Part of a small language model's weights.
Size: width 320, 5 heads of 32, MLP 832 SwiGLU, vocabulary 4528, 11.4M parameters.
Architecture: no biases in attention or MLP, skips across layers.
Training: a variant of Adam for these matrices, 525M tokens, 4006 steps.
Each number is 128 + 32 x the weight over its row's rms, rounded and kept within 0 to 255. Layers, rows and columns count from 0. The size above them is the row's rms in percent of the matrix's.

# layer 5 MLP down (transposed), 832x320, rms 0.0428, rows 636-649, columns 160-239
size [105 102  95  99 104  99 108 103  98  98  96  98 103 103]
[[100 150 204 109 120 174  88 131 193 129 136 123 122 147 109  90 164 134 112  98 147 157  94 144 141 173 152  78 135 155 133 134 140 133 100 153 170 155 116 135 122 144 136 120 131 120 154 138 133 135 102 141 170 128 170 109 159 188 139 131  53 177 150 102 155  47 105  91 115 124 138 126 141 134  99 207 145 179 138 102]
 [175 147 141 182 124 125 128 158 110 101  62 117  95 118 176 153 155 116  97 135 143 129 149 135 121 185 119 102 107 111 122 176 165 157 141 155 213  72 146 160 173 110 103 140  98 121 176 122 178 102  91 100 101 152 115 119  93 113  96 115 113 140 160 137 151 150 123 109 135 129  86 130 136 154 164  91 152 159 129  86]
 [111 152 164 136 214 125  92 183 182 109 130 136 115 136 152 158  96 120 116 135 188 114 114 116 105 141 110 200 148  82 156 126  77 121 121 160  94 150 130 162 137 119 147 161 106 159 100 143 147  78 125 159 116  85 141 190 120 109 124 131 138  98 127 126 113 118 153 136 168 140 131 126 103 150 124  90 119  94  77 166]
 [122 161 142 143 126  64 159  97 115 106 137 164 144 116  92 136 172 124 123 137 125 104 164 190 105 106 192  56 110 118 127 137  73 123 127 123  96 104 106  82  97 151 126 145  89 122 134 118 186 103 180 200 145 127 137 122 125  86 122 129  93 119 130 146 219 189  78 122 109  84 130 144  83 108 169  57 128 140 186 147]
 [167  87 142  94  99 162 113 147 127 179 130 137 176 102 166 102  63 110 138 121 109 114 112  98  85 155 146 135 170  87 175 158 140 115 177 169  86 106 135  83  92 156 149 125 119 102 113 119 119 146 152 111  86 210 157 157  99 164  91 121 139 116 122 144 170 135  84 153 156 131 159 132 121  91 186 112 130  31  94 140]
 [126 105  74 121 126  63 174 146  78  99 122  65 117 102 108 196 176 155 117 103 137 137 212 148 137 149 177 186 157 114 129 142  94 139  82 148 124 145  45 133  90 210  70 139  82 121 156 108  83 186 102 128  55 124 189 134 168  85 160  64 178  75 167 101 104 104 115 163 106 183 174 127  97 129 148 122 131 121  99 102]
 [ 90 102 102 116 170  54  89 124  86 108 153  93  79 131 145 165 149 138 139  92 119 162  42  82  97  58 177 135 116 151 122 135 126 102 134 148 130 177 154 131 191  73 226 139  89  87 121 158 150 180 137 107 141 135 110 160 129  98 184 117  26 121 130 107 174 101 168 154 140  89 133 106 125 113 117  86 178 131 114  90]
 [ 94 201  91 159  72 110 115 121 146  60  82 106 129  82 123 140 119 138 117 103 104 144 155 120 166  75  88  83  94 166  99 122  98 102 138 148 121 137 196 196 157 133 161 122 140  94 159 145 159 182 123 148 121  87 167  97  92  64 212 119 174  99 137  88 163 136 126 126 138 131 106 119 166 131 136  52 178  89 123 129]
 [115  82 140  98 144 138 126 113  98 146 142 149 119 138 115  68 123 178  89 156 163 158 151 128 115  67 129  87 149 145 167 140 101  81 129 181 158 145 129 113 125 135 119 112 165 161 106 143  79 141 112 150 150 165 184 103 159 134  53 132 178 102 103 137 192 123 139  92 137 121 150  99  72  52 133 135 127 140 136 142]
 [ 96 131  85  98 120 128 110 148  65 124 172  92 125 159 108 109 124 153 160 158 122 157  93 132 101 122 148  77 164 100  94 133 167 145 123 137  59 128 145 162  59 120 139 128 122 124 123 151 121  46 187  73 100 146 106  95 109 155 163 103 111 119  67 134 124 146 145 164 103 130 135 141 136  88 139 158 122 133 121 195]
 [ 47  53 162  74 113 165 153 156 186 153 110 151 137 114 190 107  89 126  81 129 116 145 131  95 113 121 120 121 129 187 156 132 121 120 132 167 104 111 136 135  94 133  91  68 156  89 147 133 151 114  89 176  90  59 170  98 104 115 147 190  77 113 132  89 151 124 108 114 152 164 145 154  84 128 126 196 122 160 109 111]
 [ 67 141 144 130 137 121  57 150  70 146 136 117  78 101  49 188 156 128 158 114 110 132 118  66 137 150 163 173 153  92 151 101 154 192 116 151 135 111 168  92 164 173 113 145 148 145  75 135 145  63 101  68 152 103  87 108 112 151 126  91 139 151 105 155 174 170 161 120 122 132 144 124 163  66 137 176 135 105  92 103]
 [163 100 128 144 172 101 172 110 180 162 130 155 125  87 142 159  99 109 109 147 114 143 139 100  99 105 209 121 137 127 115 184 160  99 171 104 220 153 136 179 143 175  89  91 124 151 127 110 116 184 137 109 119 162 120 122 151 181 120  85 149 104  99 114  85 133 175 176 118 134 119  94 129 140  70 108 146  37 128 133]
 [149 115 136 212 110 148 111 104 110 104 122 143 172 149  91 152  84 165 122 167 186 129 119 139 126 175 131 172 188 125 109  94 119 172 163 140 116 114  82 130 110  95 216  63  96 174 123  85 117 127 114 137 162 113  70 146 154 125 157 171  90 169 116 126  92 100 139 137 126  85 131 141  74  96 187  75 117 128 159 139]]
# layer 5 MLP gate, 832x320, rms 0.046, rows 637-649, columns 160-239
size [104 101 100  99  97 105 104 101 102  91 101  98 106]
[[133 116 130 137 196  91 131 124 125 106 131  95 139 152 114 135 186  63 121  91 131  90  74 181 155 134 121  80 118 164 169 146 202  57 134  64 140 130 122 119 137 169 158  85 119 148 114 138 133  98 119  71  71 158 127 109 151  46 113 163  88 114 180  53 144 170 159 104  82 123 137  93  89 116 103 115 182 166 121 146]
 [ 65 132 124 126 125 101 123 208 126 183 139 128 120 123 100 109  71 117 181 114 153 149  66 171 109 126 121 133 116 150 132 134 119 104  79  84 108 111 130 151 129  47 118 118 137 164 120 143 151  63 151 129 126 130 114 180 101  99 204 149  85 141 162 133 133 123 124  59 110 197 148 128 143  50 144 131  84 127  70 155]
 [120  82 105 105 140 135 167  68  59 176 116 158 104 173 165 142  95 136 115 142  87  85 138  98  87 137 181  57  87 117 111  10 232  90  80 138 157  95 119 183 141 127 158 103 159 148 153 130 101 136 142  77 160 144 113 148 175 145  95 184 165 111 144 146 138 144 157  98  92 126  73 169 158  87 152 125 141 102 163 141]
 [137 147 127  82 153 131 144 116 157 146 193 156  94 124 108 103 138 114  84 109 139  90 131 168 142 110 134 130 105 116 126 151  99  97 167 106 141 128  76 132 169 132  81 160  97 148 110 120 113 136 162 108  90 161 121 100 155  82  94 124 100 111 115 146 198  94 122  63 133  96 124 115 103 105 133 153  59 150 182 121]
 [151  41 170 140 105 170 125 102 124 126 155 115 125  93 135 168 123 151 164  75  55 146 164 150 155 133 158 126 105 103 128 120 188  85 139 145 139 138  79 104 111 136 183 147 134 161 107 198  81 108 124 100 207 133 128  85 131 124 139 155 125 186  90  32 121  92 133 124  97  86  93 126 134 167 103 158 122 128 185 188]
 [117 124 115 110 144  93 152 182  94 110 124 131 160 110 181 132  63 146 174 112 160  92 165 151 123 103 115 185 175 154 141 130 122 146 118 154  87 217 112 182 135 150 152 144 126  90 144 173 134 173 142 154 168 122 114  92 163  84 142 142 182 102 169 112  91 158 145  98  79 122 122 101 100 166 147 166 171 206 143 129]
 [ 90  84 131 126 133 164 136 203 100 148  90 163 163  92  94 164 131  70 126 181 161 139 103 232 157  92 108 101 124 153 128  92 161  94 142 120 166  80 124 138 111 122 122 113 145 138 111 124 108 145 126 103 209 101 139 154 151 134 187 120 169 183 108 144 111 165  85  92 166 177 139  81 144 110 130 139 150 143 123 155]
 [115 107 180  75  19 101 181 132 125 144 106 216 192 168 120 158 160  78  99 169 172 106  72 143  68 172 164  92  99 126 131 126 131  90 133 149 128 154  80 142 145 115 106 112 170 135 145 135 110 133  99 109 148 134 110 107  84 119 132 149 111  79 133 134 133 136 146  81 103 151 168 127 117 174 149  90 103 190 131 118]
 [159 156 140 124 191 192 124 115 178  84 129  64 145 117 121  60 133 148 157 214 101  76 134  73  89  39 159 134 147 159 152  97 131 173 100 107 114  89 119 170 195 158 138 144 102 143 108 134 150  84  87 127 133 164 139 104 149 173 117 124 195 120 175 146  83 119 127 109 112 108 143 184 103  84 122  60 176 139 115 153]
 [107  98 180  84  91 169 153 151 204 145 125 164  74 153 162  81  46 149 172 122  76 138 153 139 163  95 190  95 149 128 113  25  80 142 163 165  99  97 132 145  86 127 197 147 113  75 141 117  99 176 142 119 114 111 157 128 196 123 148 183 115 147 157 125 173 125 154 129 134 166 172 101  87 110 127 134 149 104 189 134]
 [102 171 120 158 130 179 147 115 189  84 156 169 149 112 146 177 112 165 127  64 143 175 103 104  80 123 136 123 103 105 123  70 127  96 128 137  90 127 125  97  75 174 122 150 143  76 118 141 130 144 146 135 154 177 130 114  57 189 154 112  99 138 199 137  81  94 151 119 114 137  99 109 136 155 179 160 122 136 145  96]
 [116  69 129 103 154  39 126 102 164 108 130  90 126 159 184 112 137  68 172 100  80 153 158 173  76 136 141  58  81 152 118 102 165 122  76 107  99 122  72 126 148 107 142 139 121  95 155 138 204 153  69 117 165 131 166 114 143 131 100 122 126 144 124  37 109 111 116 130 100  97 172 112  86 154  96 170 142 144 168 154]
 [147  98  85 161 123 128 177 127 180 122 168 170 139 147 112 118  94  75 117 164 197 131 106 177 147 135  88  91 138 136 171 114 177  56 102 149  52  94 110  53 163  95 115  95 155 169 112 125 142 131 196 131 137 121  98 106 121 170 149 106 195 147 158 111 159 142 145 115 138 124  95 151 125 186 153  78 142 177 135 151]]
# layer 5 MLP up, 832x320, rms 0.0456, rows 637-649, columns 160-239
size [100 103 102 104 100 107 102 101 100  94 100 103 102]
[[119 118  64 135  97 141 121 120 151 118 217  63 107 178  94 117  92  81 145 235 146 115 141 119  97 141 216 149 123 129 113 119 124 170 123 147 162  98 115 117 109 132 136 149 105 110 179  77 125 167  85 147 141 149  59  93 130 117 133 103 130 126  97  95  46  71 184 169  84  60 147  94 152 125 143 135  78 113 156 136]
 [145 137 133 152 177  74 114 148 130 137 181 142 117 122 109 134  55 169 152 128 206 118 142  98 157 119  53  74  91 133 184  59  73 134 117 150 133 115 132 173 172 165 135 102 122 106  91  59 126 142 165 113 183 108  72 130 120 130 197 119 137  82 118 146 164 141  79 146 144 153 237 128  57 158 107 116 134  86 137 169]
 [141 161 114 133 112 185 173 116 109 168 156 135 125 165  96  71  89 104 138  81 141  63 115 113 119  53 182 139 132  75 112 165 168 108 191 121 124 119 175  87 163 129 172 198  85 137 121 181 141 171  73 109  78 116 162 146 128 107 123 138 119 101 151 124 148 138 119 102 110  99 127  84  96 123  61 100 119 146 113 110]
 [164 186  99 175 107  94 125 141 122  85 112  72 111 163 150  97  78  43 177 142 132 110 173  73  36 107 133 122 172 134  69  82 134 168 128 145 132 187 198 116 127 119 179 142 172  98 202 177  43 111 149 128 120  98 152 115 104 155 116 145 140 200 136 133  98 110 145 132  70 131 149 139  76 163 154  96 132  96 112 121]
 [148 118 147  78  85 178 147 139 131  75 130 136 137 125 123 147  79 150  97 126 164 113 104 184  90 146 167 149  87 116 120 152 152 149 160 165 111 104  69  36 133 122 125 153 107 111 102 105 110  99 111 154 137  73 165 229 113 144 235  75 129 142 108 141 162  62 138 170 115 151  75 158  68 115 120 127  96 165 178 170]
 [170 114  64 125 125 105 126 141  77 126 131  78 120 161 110 128 196 158 126 150 193 130 131 158  79  87 165  99 150 177 120 119 148 146 128 157 107 103 180  90 118 121 135 106 161 123 127 164 169 136 128 135 112  92 122 139 118  78 102  98 125 113  75 116 119 109 163  99 125 133  66 168 108 135 128 209 163 117 124 219]
 [ 90 168 114 122 122 182 131 110 138 120 104 145 156  73 134 146  99 103  86 122 117 138 139 214 180  98 104  94 113 129 153 121  88 170 143 156 122 129 101  73 174 114 146 101 124 120 165 113  89 149  74 102 132 134 135 154  99 125 141 123 159 141 171 122 114  51  96 139 182 127 124 185 177  59 148 117 135 133 114 125]
 [123 101 110  87 116 107 139 111 120 139 179 180 164  79 160  82 111  87 114  86 182 103 150 120 158 123 144 156 146 115 174 126 148  93 157 114  93 118 152 121  82 124 148 108  89 136  59 236 112 117 171 121 107 147  75 108 118 139 125  93 148 115 106 148 131 136 135 172 174 120 142 104 149 120  82 110 119 121 115 156]
 [190  67 102 104 127 134 117 134 125 134 150 116  95 155 133 131 104 179 148 126  94 117  89 113 157 138 113 113 138  48 106 120 114 124 187  99 112 126 114 151 167 141  82 136 143 159 127  85 152 174 104 127 110 100 134  70 164 176 158 206  93 133 154 144  73  95 182  77 144  96 129 131 118 105 119 185  99 174 175 161]
 [ 63  97 149 189 132 125 114 123  88 157 129 125 136  80 100 132 102 189 153  81 155 106 168 170 114 116 171 137 152 178 119  76 108 155 157  86 146  77 148 118 178 137 116  93 139 164 138  71  95  97 162 162 125 113 135  46  98 133 130  72 134 129 143 133 155 164  98  84 183 164 182 125  91 145 112 116 163 132 192 115]
 [175 162 153 101 140  98 149 162 121 153 127  73 115 139 123 133 122 123 131 148 136 157 134 155  96 126 112 116  78  67 126 108  92  95  86 182  68 112 147 136  93 167 200 169 112 123 129 154 163 142 128 125 162 166 126  73 107 101 140 135 159 172 140  59 151 139 131 140 127 196 147  95 115 171 112 120 154  81 139 199]
 [ 89 130 114 116 133 134 160 133 132 151  98 154 165  95 166 125 150 163 159 125 198 153  95  94 177 157  93 116 101  61 112 136 140 113 161 132 155 113 121  78 145 181 149 116  72 158  81 165 144  64 125 152 117  69 102 117 113 184 111 142  98 193 129 170 152 107  87 111 142 126 171 188 104 117  47  96 126 125 175 130]
 [123 121 125 151 196  66 182 150 136  76  88 195 160 111  35 182 141 160 129 102 142 191 129 142 102 106 173 155  97  55 129 136 155 130 153 118 114  83 106 149 116 146 131 152 113  72 124  88  90 140 154 118  78 140 170 161 155 125 122 144 153 112 115 153 205 177 108 143  81 181 117 114 125 149 121 156  95 148 178  91]]